python train.py --n_layer=13 --d_model=448 --n_head=10 --n_kv_head=5 --head_dim=64 --d_mlp=1216 --vocab_size=8192 --activation="swiglu" --norm="rmsnorm" --norm_place="pre" --norm_eps=1e-05 --positions="rope" --rope_base=10000.0 --rope_fraction=1.0 --qk_norm=false --attn_scale=0.125 --bias="none" --tie_embeddings=false --parallel_block=false --init="normal" --init_std_qkv=0.0184 --init_std_o=0.00362 --init_std_up=0.0184 --init_std_down=0.00362 --optimizer="adamw" --lr=0.000716 --lr_mult_qkv=0.4 --beta1=0.95 --beta2=0.98 --lr_head=0.00568 --grad_clip=1.0 --warmup_steps=268 --schedule="wsd" --decay_fraction=0.804 --decay_shape="linear" --final_lr_fraction=0.0 --batch_tokens=32768 --seq_len=1024 --doc_mask=true --z_loss=0.0001 --train_tokens=440200000 --steps=13434 --dataset="wikipedia_en"
Each number is 128 + 32 x the weight over its row's rms, rounded and kept within 0 to 255. Layers, rows and columns count from 0. Numbers have three digits each. The size before them is the row's rms in percent of the matrix's.

# gate: layer 2 MLP gate, 1216x448, rms 0.0359, rows 1128-1148, columns 224-447
# up: layer 2 MLP up, 1216x448, rms 0.035, rows 1128-1148, columns 224-447
# down: layer 2 MLP down (transposed), 1216x448, rms 0.0339, rows 1128-1147, columns 224-447
gate1128 090:107066184134147190147099053216073117230120128149161128086121113145091150112062146162096075086101119128169093114115156100158166173089157100130065107169157134087156177117144143130133182119087149114180120112138051128108136162176136094112095102140126130146145077115138184197123182143112151136152151158140152125129198117126142118132113132118110145147117120112170106126129135124166116155146092169118174107201120155070105124130123129122136149078099138134072107066104134199089127165118126129150186097125085115090075112141149175127087159123140101161176083129160128099092130162063130141092119068170042151060084100149158143165172148154159135151125177088108177072081073206131210136181
up1128 094:130149102118189168158123105195108057112111102139148177101114103118113125084179155145152150092147106112126118178166131132162108162150116126142109182131109123122174075143064166113174105147112130131103108137102071118127175178137129115116131089121109185135104160197152088137120098163170144131138097131076171148142170140153145106133158118102118149125100109078113182192156138142124133118090117131123175073071121130115072169132113154092116106111193166135084113147124153117168077107145117115094133052040093096072088103093150114144191066112153115122065102111191137113104170161194131109119098150142154106184106134179148104157168135112190139126129170134148082142130160135155177140142
down1128 095:160150100121186092112202132158128146079151121134158088120151133152157107145097154126139157071125130154100185201118167144188122072089127103129120187138057144094170134113124163108179100114147147126097114154154137099152133109160163159111150087096102084137124141162110102092132105169155091134134090175102169152206119162174104084096167143120082105100115059104075170101156140102113144175099121151122165089086129161141123160171161194136104161121080170118102141132137157116133175126168178108112076149083099109170076136172110041187123123146169146090092063076169124077172106093122107105148150173126125093132168085161132161098144067104201156145148156144133129156107149100122102143145
gate1129 102:126124165123150162114139073102117068144086138134143138156166114110066118097145178086143092133103149165169120164098087123090116153084129045141148148103110127081085156183164102123155122142135173188161183123102163163112137074087121100059117105070121102166064142134138159171143148110101118130154126168119150105147141099131146113072149159175085145122195176112230112099107161122114101140158109095146087146170152123183151152136139104133102120074153121111085176141128180107084193141135121120130100181143109131119110072136081131171133033179182126183159154126108131121109131168139131107116122186146120109099155068160125141153202077135081166157132116060111181101143097119151146142134
up1129 098:098152140095135084160121169192153167107134118109139117108139145126130102164100111178135109143099142167128176121150150100103162123110102143153120186082132152147158078112129107109062158149173130122164125110107131150182128094137137137131148124190117105140151160147136115081118167133147213083072148136114122153089095100116100134092162081109158117148129107091159138118145113121154167124094167176105166067083128144032099131120145145077178198164169146083167159172140138101207130158116103104152099140139122178139180146083121116184117165105144123142093061185137098148121100124115119117141116093147170116110135157128174115093164128153203147096105097174147068191139130085154088154100
down1129 102:089067081127126120182159191190131132138137109136134134116154128126116145096088111113172085133091153143156100116126128136097157149052094141106070120064123173108129089178167105128092087103187118090166119112062121142128150110187156144102127119125100121153171155129138076093093193134125164062103153136104153131098124143147081138070103166116166105100166122181126125140114151145161138112090169145098144075091149164024195133116148154080176162126127142069181099125144159099173118177175116094171150172118175145117160083115151159153089137147158083116131120169153077124109175136085079081167096094150121148067170169140149163088137095170167117108142081153146101155135106170142088202096
gate1130 127:118164115095154150067122086161117149151090099078133102152079124140196091119112076163095140121102100120097159053128116119109101107157113113165116116154121178079143076142150138114173138139125118098140112143104153172184144139103176192162166116084129157092085063134124123080198149121143195126100134151116141139060075111188120102116146115125119063130106105142174108095136097121132165140167090173105121111158138156113089153175098205111089113109129113092112122124126099054116151145150109039148096112110070164203178150109187179130110143092115125118092103080078201102162157128148112134066129146158133068123143102127142127113101112078143164084035130088129087120153109097140136200112
up1130 127:114123131086120153055085091146074125116129080050151086168119069125165102104087079156109124075109135172101140056181079057138145126085110135174099095152122108141114133148154137151171095157074162075125116139103094137132142158110170168156156105024148160119116075153127110142205182152151145149113113165120077153065083097193125111131132100139139074161129086159146112097139094101120165143152096177095145129163144112120093153131134175116117093114133088121138172092133105096100181118130090087110110134069083153182159148120142212129111115072131130121104101076125162097116172138119110150079141166181117119147134116123153147120035131125162113080079069090139157080136082128100115143131
down1130 116:083129152115124125092141076130116125165171106083148142127079122161159088137152049162134135122097071119118149073145129108108000167090143124170153128122122128094115073129114145167151112166132127095106160114103157141181144163101178122145157126078116120126123092127120136117146149085119162107129120158137133121078081081138103102197108110129091048113132098146138098093124133108132182154161150140096123119110166150146136152155141169139114130128111106105144139107107145076176042145114112069147086119092054135111167211119146201141153122103114111105093093089077245100191101132118099169061153133147086057143114082141135141098097128134126144105044102086148099130114104073112129184147
gate1131 091:102109118090073161130120115148057178135092100089115149130090098130133111139081144089124117100125142121169108168115124127154139106096080137122210078140183145109153137137082144058131187176150157116086145122110149177107062168086126116114170119145123130046101138114119147122100188152092175098107145155143154174157138101146150110139166142164156091113145152138110171100085165107114136102128082157073141093159091158146151146129085128133137149132085143131126135055157153136111127154164087138127114125093085177148148198133119141115086131113121134130109110101123194131117135154107148187107126110129140122122101161134144085185171100115152168086108140093136154107140088179171090164092
up1131 095:181101094133108177129130084089104161098162120158143114145131119138040148102095121108085151093145170162065118111153097133108110175197109193142107096104161074111102105158139170096157057141152067066130154109140176188075098089084128120243217150176149115146114144145101070127132105101109180180132132126186067137131089109156151137137147151122118119168122134125118152097087188158117111088171142077114122098113138116124158155114087139120191098133131083141126122165134159115134133142121098154081185095102129060135116194124183141136054155140135103146135115146090113075128167131184155108137098108096152125155185122106093121206141153124090112123102114130122093133133100165097095120123
down1131 099:180119049154128185184150123115116184141181075141156104098069122212066160115100112140159145108128135130091123168112073137117090207147086149122092121151160080098120097166118186095134103124162048067144103110132125138150121155090103146175219170130127059132168151124086052136113084114076131126095102132169120166110132095165193130161094156061118111138152145167160115081070123168095200149149125125079140105083135155155120150134105133132143130156188086141138139140152152107149135135123088117087142104084135086132142206116173104144057166123120106119142178103118132121118163162138172122124047158137149095157158087130120145186135103146119133140085087084133110132162145133084175098103
gate1132 127:140148168118115164111125151169069189083159116163152100171102095150144122095112108116098117133158119135122160102169156133094155145081152134121140142148105107133135070137165175157115139139134114160142158136155158121189169155086166163159118079163165102082115133156157081078167137113143048140110095103170071078084189131150112152060134099158120174162147105153115172157135138114115126106147128100139121114145113098082102116111113116158090144167096123170141184175191071101090154130159157078106124151122177145173153151132120126094089174107118046200079193098137122112105074120172140166145151150163163109127122126097116136148106084138171085127146117113141124163163086134151068138144
up1132 125:117130119105094183123104156124119169109142148125109092109115170105132106149121124115067125162142127157127159099115102128106142145147127098184121194103148138145180085160141140123109162116118102145115170128147161124156092159193138120219090149145172131103075095150124148136056154098101059099115105113176122142147135130124159140089107129184106173128124132141150139122116132137139137115122178116118099142133126107133150071068027090141117124175122118186130159212116112120133101181127115053056075146117211130159153095130136139091134131106103030165061154086123103116088106128134090160169152125079144107133149174101107115148133140113122141088136074146133116163120128119212114129115
down1132 121:199136093095158110145085134078196110161104141088058123092166121120118146167144121117138125134122166113154129172084146110146022099200114124157108117131105122123156152114113130099150135138164139115085091130100138139130072153122108066087164133106057077161149120073148146112136112149109175081156119116072097144193110156094128074153127167145088193158077126129146128117115129118118146149111142162115106115004166115161109136155120146092170119081142130078096059096053157146176125115097106145139145138169109124127157171142230125131100124124094176090133136136075199146178159112113144082126139148129126122146112078135165156159160130162092184089144112134172070101134149068120126145082
gate1133 066:143130180176096071161198104092134127153123162150138116131132148129125119105115119110060085147167122155134077100077124145138173088122148115133104123107148093095126152124123091099163099073115079120166144129127120174105127082144082095109129069099097119113180149138136140144099202093141121106076107086125142079122113137127141113078190093113105135051157123106127111070104118238113132112106140095167079131156087006141217123158127109140121157116114122119165141161168159165155156133093116138123123124133189100139144133149151090128132133102157107126117114119121133086144231144138094109135127094184100097165151084132100135157134138110113074121172080182172120160149149135157107084132
up1133 066:075070131165118164106128103113091100177126091152119129166102152155139119119166183106067100118181133136054121121150126121173097113123125097107138092127115119085080099126104151141148126100158105117128117159112121084123084148141072065092105099110144108125133135103101161086143090141148134112136149080112137158125118173091128120149139131094130085129174132130072057153082149166080132155122078130132108144094100155077084133172098139144138153113104153159192195108126120182079111122121147141101128129091139117080112149140111142087082132166146087086195117117135142120133152108151177124122098107155071120123109137151149128092082108118185118112177121110117165116079122124151221156129
down1133 070:125163049166149110178166134094136110138148111112116085098138143109074130074112139129141108131121098160163076060083143089146155155134221162109082149142129157099172132103170126145147116083126113094161139164096129115171102135111140133108127110103144120122170106056119074173085186101180144116067167093082145055132102126175107164115136134118064126080104106103136169112112120113148165091159135104066128095219081062156167141124153110120118057093153108112131105127177152174129051194098081120121081135119092130181131168073146160100126142057133068103123091120083123142161132095176100134033140161101154064132130131095088101154131140132095104157088102126147168097120165119142128087126
gate1134 052:092082157129156139133080112145135162107151150105093108122117082131189113104118085160123163153170145155112139192094138149096054144156133154144130089114138126104099104085130089123074123117155138105072207152138134124168139110110165191131146131107128114137132114109111107141115163088149113156094168138189110062108205097147140145156113123132084113146130076181158098199104184136151083104101117102098140117116146150130117140116124116126197099133100180128119125168126116206135142152174077113095208079086119095106153117120132152118178145123129121100143208145130150134141149101152121153118082130081067156116140075058130125109086106153132127141120159132176167085097115183076135079167
up1134 049:125089139148138134114133138093083158182113163119184110168163135169106131172019129098107110190128096133151090159132143199155115111116097087132147118058158132070141095115089078159139094125160152159156196108136154131089125110133101093172115081127077140139125116119111169110154182153085193144135097103098160107069142169136152135063092117133174112080162179138195111091110200138155155175088141120113159113220151150138212098130124163105108131122133132097181164111050109137156152138155155115130188109114140079157137142114161133062151121100150111081140137152068146109133112121088112062137180084131109121153142143140164105166201135153139108156093126057057089121166097100138234122145
down1134 052:190065102164137147097114124164122171116140140136117087121121106176140189111142126125109124124114145130085152166070139168116134105171164107154125125093146134142199114158142131096168166125191177115101168078185138157170155158103124121137157119138091124076165157173089125125101140039124095151115161200170132089167166212145164106180141063127103163095043137118150161142087161110120107151132105146077105120117139135079105117096138123171161141131110202100155124133179119076148157073089109119101140197089099088101149101091077074100123042109106105139169153153148097136109106128143119185146130097100118120143138162126110124119136122129149068155156073125114157086112146155153067107186
gate1135 104:141166194091170135142173093150112174112220106075157144110115110146109090123143178109185106109158084126079133131131137089149155124083087112151126126155061164087063143159050153169081123094138124149033134120180123103104141168149121137127072126136096127186111184151127089141144160198088107134175114137151112126166115156117140085114095137090143109069159128110115128130147121123151151088168142093128160163097114072183135080136129147080163067100137204149108134127039167107119149131119107191146092095116099106088143105131125193176158080157149131088177091116178124114082132143133172132083131140037119175107165143138169149134107164153150148109118137118095134153131168153146159155164
up1135 102:147102072141069109105076178119119098048107075144070126164118156074189158151153124109106145146142126133105115206124103113126113137154150122122172130125159113188165136134132134117163081133188142148204118208084117157156095039110134121085157102091113087117132131118156135132146045098184158108078128148174118091099125090102109149132152101159142134147116149169118111118127182139099099115095125139108150142133135141099120127105141103144082162126112090084159117156205020147108104074101137118097168188141153197110124115104059066160163213158076136164119108108119124137085133131157080069182103159179180084150117182163096104159091098084157123145119137126109134107137094087108119105138
down1135 101:108149147099122133106153115130129118124120067103138157142051151129142098168146152135169116147171088150105140148214090077124104138129130125119082113117129101137140086192084102143117107137132115122113111161125146145082113146182123106106129093156080119131105141177081147175125103071169144105108137113200078125146088126029150112078153134205161195138155158126124187181100196139181101108131121144114116113124107115119151125127128090137120117093163100154141120083128107151069212000121111176151081122112100133112108161180141160179160123162142092121101102117081179115000174163115135115125105131122158127092067127131130138156133107110113142110105136119090149157134148194138182164141
gate1136 101:089117100124075184114153169120129106186162078104119131113117130117112089087139190084202151110122093121113085155135167097169106100151121131173129132152115053134120126145137125126097076133128121133144148108163142110136092143150124134129151163140103169110145113161121158173123155132072109113123149102166133088122099135088143167096156108117110104147077161101202089152078174138174116103148122096134115101169112103084106188115139157135131134149126139136159099074153143143158139079133077100126103166089150175141154135142092096131120145123154099119133122181100123075093106124098089124115154166163121193101113185197094128103109039137151082120134133119094173144111138163154123125092
up1136 104:195114064154165127194172122140067093061114129117130125152159115115126135153088155131131087082159113170142141063127083130144188174141119098087086201137111187190123177196097142133191164143123129099122053131145156159089145168155134128143091111103156177145088131152059073117119166129216191152185141202156088152144109159133131134157144133137112113141138131154072160134145090101100131133151156126129135144098146107142156102114114114126135072102110103132134115166089094104079124113098091129090065106144141112109128082150152134153168121123091107107109101051212121141128203155141131102153109152128110060139139142111122113115130216116112111060143107130163122149209190191129155121144
down1136 106:098108117170179125132115121182072129099130139154143126163125146123127147177120151129124106114107154133163168064155084065118141095161148097049125176145158217152119184159086114089175172110116136115141135125126132103126128108125122170113132146134104172139103107162124111104099109159117132059131105089120139181142186154128181176112105095161153081085134119144105083133138117101063109159163169144110164144120099091095127165082162102124140058126141128168133094136108107132064129117175137144141085155110123168124092085079090127128150186164158124135128094123157122146124194126096129121144136133150137140121099127124106170151161206080134105106149116099146137132113062111084130131130
gate1137 114:144118146104067079060100127154107083112132080099113096118118113097185117111118159128092077131127137122197117172128147124060082143118147148120144066122101080164150128081132114120110158153138127107107097099110117081104118115085084127120131173148160174090160113096100155137167096155079084099121142108152121090126162126150101084161183090166137123177124142091108094118158146157138132107136152114120098164174128112099123111118165124128113182107189098101090119119148128144094109123122161142151138167148070096118104182129095132124180138086150093120186127141074176134129086109145102133110106107117152078092194140123121157196166102101184111088093139091103148122069132143075064120119
up1137 112:132152158080174220102127088135125146094148162092112121067080112159101133077101128161088096121113129141146168119110148078142131132137168116120136155142137153103123165136119123055161149142135165122207114121140153131121129077102150070073111120188116096150073112139149094157031074171114118123161112215110164085125129134102174134144106133108121085086169102151152169116163099123133095076189129066181154210087156184137086116139058155090104130150149141132122124177044108104071128137112072127179130141162158110142130100132151166123131119174098100172126103079147117163096117160113163115147107127078148165157114161119213163148174110112101090104058194119116153165170072117160203124139
down1137 117:133141138104149108034144170187084070083151115100088134097132111062194146122104152073106110168140148150201135120129133151084056153108162070120133127141096097136178167118111129103138154116119126122137133134136132106116107091088135105121169130155150224110125110136095151145149115192125114128160121122148124122100175163091139128155168132184082074113131146155167142114170205139099146114169155105155076169154118104121099148077090107175098141143170097186094117112106134136111064118061130143116126179115015090107134142079113144120156126119156085145166123127117161140043132127127129111140122108131165075088157154134092153168172131115196143146088141086134169095101157181085160086139
gate1138 086:136115029108167117178093180150158206105121147108154179178127125116137126145149129191151138075113156121194233140114095083038135147171111146112063078121120154134069145170127170081122121172175135091156119158092160125073094143115128160059135159093182093129183113081193108117164098134111117110133126165143089103067131137146068119139131160170109119124131145124121157101121103134138112112182111153140119146081159207149120138112176126136086141173153118119141093146122062134125125118145103151141119106116098167130108138127138169110093185144070192162098163115141123115135161160155110105121147080066169094132104149101121118147088132154098137085119171123119124134124121094129077162152
up1138 093:109088128146120133114124133180141119093109097161198109113148155136130157176156137086155175174161136132113134141141094159118190157085144117124116066118155127147066152179076146162095062153144178082035147153088117152083139174185110087178110092106096164180102115131093163142151109118136116105114061122154098149175136176125131147094137151093141134118138180124087063119142111089118206189120139136128141132131107075121152130152132138086089112147091116107095070152143143117082101114183106127147148085111111114060179107098113119124136021109131182123131020156145157173120172094147135091152222104151100144114149127142145120174158183160114156045108195147109121121137123113166169098169
down1138 093:133099130137143159108103152128205176152082180150100162076085168060100162138059118118093125156181098129137118172128085101101192168158154140069085069126131130167142070154101106126116023157134132125089124110158130179113081125165098133138100133113098115144103105151127125103139108101116134105108153066159047152167122139151136118160114154165168177076124146190122081109127167098142149142090147173069138090077099126059103108117102178091084157107158124048100130096126149081069176140166091077123151129137109148136143175129172113145150099103092149110133113110116065175106137125167141122133146113080177088154120091117146123158107148095069162135125176104119135080103125108121084117095
gate1139 090:123202117156116156124149070186160114084127077101127152190121125050080121147143144095118134081139148163072144110151107121100181109109071159153174127105117124114125110180129141117143140073144117121112120144129150062192150077201109182106038136127136111151141106143097120116116133119182174110121109129116036157112127177106135136076110110152137189144042128129161090092077184099139149113177100180171129117092101174103148105121112142128165114093140107150108126075154069143129080144142143108140089111075151160151131076150114153203128108130148200132158114137179079096133131120143120106135137152087192166206150104178082124113132143175175119123140128154187175146135107181114100112075
up1139 093:071120185203120114076109093147138143134181134122138136154133111120118143189125150152142126093160109140111104116135113135100159176149158124122170117195103120157124084106143105102133157099184073193083160083157151064116130151175104191082068156135136067113165127119122119062128139121109180161110177138122105106109111200159151095119122176102093147108109160123068165160128167181155129169103105119189143132117169125135146174117123133172139181085145144089153105103129126073155125171152187125160126113111125099168078183128161142179085095150127187055137091127134114096180099074075098135069106115139068133113197106213116087138136129143146094082158087138169088156128141106119149153118
down1139 098:173124155128134056109110109108137129168084176099115105062139162169107100108165050083098123128083138068130138101073148163109131108067138073104128087142150168124152155140095094146142111169081174135116098158075150159144116112092119164150201132117092111177144155083103125132108113138140133154183093153125120111125155087139086134110076066110182153150089104113166084086137074150057180123137182135096166114126165108121173159091153164096149121150150127115119140144099121145127217089129130100105134129084107120147127159080171102120082112168081037165067173190068117145123130132094166170156113059114152109118145119060157147200131105165105154147104200137095068111137147203129139072094
gate1140 117:143094172177143127150120089126155155143148163124063128145146077095114110173134120107183068105058144096110120142123130107128102099135164172135141094140169127183122104139089163091132111108138143102162132117130150145146106129053152156120111175087150113109091099138161137116119134122080120074145098134126115118113155131055123107211126091115085102137160177129118139114107077096134056093180132091128146145110145133159111156174113134113059090111182073088090097165156124119128135146114157083172157136193177148140081185166138126097120154106127139154148092155112178120123103121140126176074108122143142119162091139088124130073124141086136102158123140086123103143118099187120129117101
up1140 116:125074110121132160157167184164067128147127069103168084132142149083116163099090162083114104145106153163076112114139085108181196069101083142134066125182108180069132128180177113163168161110122136107110161135184166083138134130184096112125136114125084130141114121202186118137122152158131101147167127162100098145142161127080148140075130083175130128145113150100134161135125110079115125132136125104100092149182080167133124061090082142108172127118122145136158126132130097129110221078102097165095143112105136169130141095142142152131142118152075155106177101047172127154071189168137158071116208115164148177141097123137130151137156050163149141099138084107143143105166100178136093109104
down1140 114:134114145183175109141154055140138145138096137118122145154159088071127113115078148175142089104130148125137150159142090110154230119131132142151106118181184062135122127152152137124152143095153162117084085126147142136145102108102148102108152156119116096114104102172226132113130165143124082097101110140154112133110126122081136113180179093122113149163178141146127166161154084060171093108184109137139185158172101104196092108164051133135131155201186120099121075130155083062198172179091138078104170137136188145112090139109167203137105166154104156143162150158090097143103132128154110130118106161126178122166131155105115180100150086091151107145114124112097125189135102177118079102162
gate1141 044:080145146129120113125103140082109080118174151109144117132132133144176124048172123147122098153079126085171094151155140156119167156121121138125136123171133118060186097070128095112106130146084094108108143108139119100159124185145166111094118109094085118153111214117166173103138164148138098163160099120113190168094099113091187111153157113113102136120137170092152176133108171151125144147123138088119167119117192126134092144139105156107141134187115173089132158134107183158100144155135099128123210119130087104126142071114124157138047098159091138195136098131141147164144162106099138138091125060145135151136094176120129106149140115190146096134139134098126159108135145113110161090094
up1141 042:097135157129061192128097145151084111145160121186132168185177108150127114230111119122140094073129149112120069127196158162157206156174163128156169189098074136141107121164106133132151103141113131109145070121154118128087122178109118108108124094145122140109070164138077071131139125153159138150135180108115131122138075132143132118163106167139151120130115100152129109148127112127181164132092132154143085098101057143089086136098145084136135117083118149153147155154157115129157125111065187164121110136149110150145111129104086137154197112177118146058172096141156162156117118114087109103097106121130153081168119134095116159094123193145105103098125094083084131142143140144124068101112
down1141 043:136183077124095201086097104131157149123156125176137199136136160094116132135119145207133110124113191150155130078106138131099164099175061157097135086062158082173077067205139154174123130179127089125170074101124165108090121088158135171185103143136166146073087113105184175160130057168125115106114067088136199090052164113172112138105081162147162096104078097124099167107080108058110087143127103099150092134113116108090171135092152142149152179108145123148120147092117102122182198106140160152120129114112101154103148041119115123203150119130156145143150149103096201172079042108105136135137095133098084140105157127140101161192135074091126104100120096148128153182113176098176125099121
gate1142 089:139167142150149098099194121162126094165177185087146127111087123133120156167096146141197053154151125130153154158129117130107102156103131090153090053106116096067150055130150133104089103147130137049112125131118143133095100104094097133115119111101169178184157155156128102135087103136167145193162157155092135186084162113132149123204116130118054148120099162123145140147140108120145091114095150121118090136167140169114069168125169106143128148140156095120085122147093164142066159115123119201162108173110095122152082125108108160129077170136150162147098114120140121150125093154160150086173111100167135119083071163131189117129104125117087126118126110114115151158090100163107123160105
up1142 089:101102016140109108094123175144119138128135141132197140127142111130117069102115126132111126161150114151162005148092121121230111121095129124131144093081093169122145100117128106111128108074168119181118097199113139203100169135083112085142130138092084141098062102170145178152159074160154108158107141049135123152061124108137130125108177153075151135092144161173154096140166163159193202093122146092168144105111133105104138106151157190108141176102150164075141149193164133109101170163121111135129117098120106088131186141133066124146148092139096077094168141153163130139122072180155110118184142151113101114135126126110146155136140120120122127200112128200100167118102087120172152125151
down1142 093:151111092126146109111174152162132151171167176113249180070108119113136156114090162141137145106110108118153157129136124059122138095182166085164112093107110166148138067091120143138120153076141116103072080108121127098122094097111103112108151122167106142092136149151130139150096079145169100148173122143141080223140136070127149137173170131148114124114112104179149132123152158141178158109118139112130061138091101166041122117138117172134128164160142149076159108157061117081164237123144123113139130138130113111211109082077141063106058100169134101108119125168119124118114061139156114136149112107120082092144092145137193144120099122122097138137079084151094153178117088151197083124141
gate1143 116:101147149110123151168097108156066144131113134069182089191119074114156115093161160093107149084131145144127148092091072147191104190138151109149130102163127178127173111137126091165106111113077123194106102117149123129146120145155147146124109096122117130114125160137121177109123148165124141085059130111131159114074172125170078053137145121135143141105144139109175111114113140122098104106126176172143167132212126121163174143116186125158145107132123193073130145156111143111128113140155099130092150191135121087066164167135157096132145232129129098108156112140069167090131081180180129140082076122124117175123116109146154097100150161116104154064103077133096131075107130116139115084149
up1143 114:124168116146127129168096147114107189138106105092130107170144107138178132113114144126120135077129142111094139104105084099156107151102163171111163148158079177133185141166102089123114126117077110146116072108121150138146157126166150138128119101123109093122118140101152172094153117163103165091071145136139163096132155130202115083117112126112170100120174167109156093052144140092042133079143171179110140110153127139116136150094169136141135124128098144086108141164133150122096096123181105164134147168179144111109167143157144145083150213082096123179130131127071138153177090209143148144126146073159144137160151118138150127119124139119138163058089142085133174119120115085097138095170
down1143 114:125143124141133117144097105157123155136098130079117106152147100125139132117184133137087153117131117158100143107107110135131002168097132143129149124121113192159139117123103110172113096088090102161093084090136126118156109139187173159111097095123095098152091124119106176107151151172118153094088151124147167097107133107163098084180064100152129124149161146130164079072176174114104142091132204165137141101182139128151160137127157142186099127152094131095123144144114145143117000110174110143109105183153139123097160161128175109085114215110073120148114107118133204071196110207140149154104090096181119142155158112118154122112119162120081148060106106136104152086138124077152131085151
gate1144 114:127094133161130108116093145129100180136145114063121145116158159080079146149101185056145136150149133153058162127162175092138141090139121111112167107141126121134186140104095189141064143138144177208142145142109130117095077120108139142119146159128117136144133191111119163143173199191178138128127135133156137032116144062077111125128121096158077169135135140182108061089118103135091142113130130095125086162089140114118094139148122094114140074086098113097031143187130098154129213089131090175160141118125155158135116127174090109134187132106138145184145077146161168145114125180213118118125130150146204138089165117192134167091131096136160092126101093117164154139161129155117172135137
up1144 115:130133139130114108108120180143145137114121101107088138113144115117112161153089135089112143123139178164102159088164113108139195121124046180132112109155115220108084155149166121139106071110147138171065196140154129119149117151133117153158136124118114145103087093180106081140133112160177109090183137155125093134170110174121160160052098157202125098116168093111087165129135178112159172059167172135105141074094106190106193102090134114124139124126215120139109170154149062168107124144149141153091133133068184128157169104144109130154170160102133144097129128074147123113087157133113136143141183156137152169072165120128142140155088127172136117149149103172138093154165131161130076142166
down1144 117:125141175118090125112130123137183122135121117168077101145151098096152174112099172132138126111134121128095123096156125151126164153134040161085103083118072186073092120172152108116093106099149094146092192143123145047184122168104139096153094104088130100121110071177164110118153114120140112111171136203161097119211103160136136147077126128199142067146156097100106120127171128087137184109178117154056146160103110135128146115139157102108095122162184138113118172140152076173097098115209138158149133112096141162167203112122096151203148188120184136144117119106102131120074173103146123093145114146135096140120180107162157144177121108176136109141139079151089134164122086093120033161146
gate1145 059:068163053106080127125173111095074119177174168136099186177161090126155136147132117079174112101104095158105106105072146119073211083131127071117150074106126105094193165126098147149130163131061184151147163109167150145110104055160113106079133103172129111097140132130088107055129136130116155067166115111168136126124145117089135117136140099128097102126123086110153145158109097109160103166112153124102111142123133136116113102149123076224155112109140150181137102215062091103172124112104114108092096130152132153170091149176094113093085174132124086133130155127132117113127163104110149103120112160116167094107157103118112117134054153148108131134077119151157134119095122129137112065137
up1145 064:104169134124118120164132133141129139096095099154163198135158149161102142132101220208100177161127120110162106153113162117093125158189154128135134137106132119167136149098116128144128125097086156132172132080088157131115151138152108161106128158149095105101135096091109103146109083153166120161140134138235092097136080098098156111103171160180142138158165121082127084134043144068151156159074081157130108156083086169071132143089162123082107100076127139173131124083132198137124095059148139125224075117128123157087074127131108141135124175113167107197117084094116136079120120112125126118117103153136136115161030119098097134181107082118097144086123140050250127146105120114114110105172
down1145 063:099131158090119143120113149116086130133165182177092095172144094103128095146147074132154121078140040164151135083120207131136112158140107101188204107135109123118121152154091157149155099121072137153122097141126082160155133122156116175128190144123102150141150095109190121107137080147068136090100101139118176116123091143100168136111086072117137074147091118111104122140141116101183099149139128166123095099141158152126118127156117094125052093138191181106151102082110131110145118108125171173126080081147134087151150208122124132120105162100136159119134164093168152145086097141094107119118137143151145158124106169150092123091124123180212116168168096101108111170145109121099115146147
gate1146 098:081191166188134081095145154191098137114131149204078108175110112067088097124135146124169063145130151189116135090119090162082135131131100100190105109165121128147124088136177130100143186094141100129152113096165105061090144202074112147130110094125107116207122119168132096139104126164094154145177146115159107135147167155136128120146183128178105081108155100118104102144135135127092090108097116110109129106115139110101111153164084150163144200126143113144073105067082161144146154084120149211095156100133089136132116154112149145106079130125159236089152116151102135139087128082135141170111115153149120110134139138132144140079137098171100106135120097120178175143120113156168106138118
up1146 098:102135129125104154112110171163156119093124129099049129141120120091069135129105081141094097096091140163110087123158120127137100096146060175099135093118100050180131099121114129156091092150156153138034055165101150161121156155193163179129152145119126107126128184110112144149175079202193124190143137158069107097199146127128113141129121095093157165127104114157163106084145180179168147154172128123153168178074131103149152172135152161087130159069188096124093149169171115149090103115096131131130113146120148092086144090138146135181158080133126055087130111128105087138122094150111126140085163116090092098111132127125163077123161177146116103187148102123091075169162152162157045147157
down1146 104:127111130133125105131100121124158130146084100124069110094122100121136124119107062151072105102113127154116113146110108137131166099103143196103116158060097087089150113105106100117111092157168162098089089141096147193103182122199087219112163110089109134141149159099114163156133118214208104157102173121113117100148157094131161149089077067103152170144127132182152106064179166116180192148099157101138122148136127138124173139145164173082137131111190129100140188154177118156140011173139135095152105111111167125066172102120161133148137124150116066201115097126109072194155096133073113152138137086085089182076109124146122118111145123155111095164148149138110112122122147170123119137122
gate1147 073:127231207110134150135127118127175145132149164185153041142164114120084178118179148125119147076119118121136161169112107130093137101080125116113109135152130165116081159142089101136153141157157109150079156075148098122130151170182087116148132066150164101191166159141121152125103117134163090122135133205116093057119118182131110136107145137088120094112106098106121133128151124114147134103096119135140111150198133178125097119131150151159188095110138102183170147105067102129130130084158155177169158125131090115119169099095148153161156138112136096076119099140182100135118185119158175148170136097119171175071169117126122105084116109126104118146113118137157097147140140060112174075103
up1147 072:142124120151167107163114166146121144116128133122185147169102149109137125129035148113144214164092190081103165083119110110125141157107171172147155136120112120116141096128139185157160138107180187093158084107122152074106119142151103154130087108122143160127125117160134119154133061124114116117146144154113119121090137144154155081094121129137149144159189133103142139164109138093128117110161081150088157138152170160124123148160134175088074148107189104117097130063075105133137136138096132106099131138163122191141116130125125170112106135182147174212048146141136144124099114093133126161133085097144068168136125146145040129088151075173113112127118143106178133183147074129103129129155
down1147 074:097158093090138131137118132197094126076187119156104133130125170118061147127104181086158125118128096132101153130137112117110131113140125101127139146127127121172139132088116176140162153099102142098096124094152127138132127105114083107129056112107128173153103166146160105093104168160113083101186149131047116059108133148113128114097152068144187157136079164095118083124169146162130142139120109187083144148133128127126122205124175193085196082099121098097074096108083147101112255107145086132121133092083117175131132089106166120136182096111077120141111139127113128151097141102089124049105134121113116114056144094187131107155132092154126153172102106149150140135159109175141132146124
gate1148 112:146119127113125093100165120139095170133173144059077130119179090093156118133144129147138178124107082120131109088194137139145143141000125127199088111164144176102152118136104129116166152081160131091113064163166125130073103171096166118129144113131125162160072136162137094123175123121151176161134180119194082102192064095136065183127094099151124083074190103125139117108124080077066122120135104161097130119127106129098112061056142136152144108109145111104203122084128111146073196107149040119119104172098115202133187157117123127117168196131122123097136119023151123124090114140158147067151161139180117103148112093132125126128054128137155157131159141093135146125135135125129127129157
up1148 102:111143127159155172142095169138124157071147089115181129144097112171141137113092105061110102073164146188149121130123090121141149119156114184063144132171077167119106181112134157143090079164137084185121191146119164129180149112167128152140171146175141140095146097139186146158109120121137075129112109124105169151115127175139139155122163125125174144108101119179070070164123153141187096099077141133157112128076124156119085119124155105109119086162133126157101158130143176111134071183076143166152160111135167055082073083124162113137114061133154114117156108121163055088076182153110130154146087108073178212144121123143150091169111137150180123162118092178103134138100133165101110124135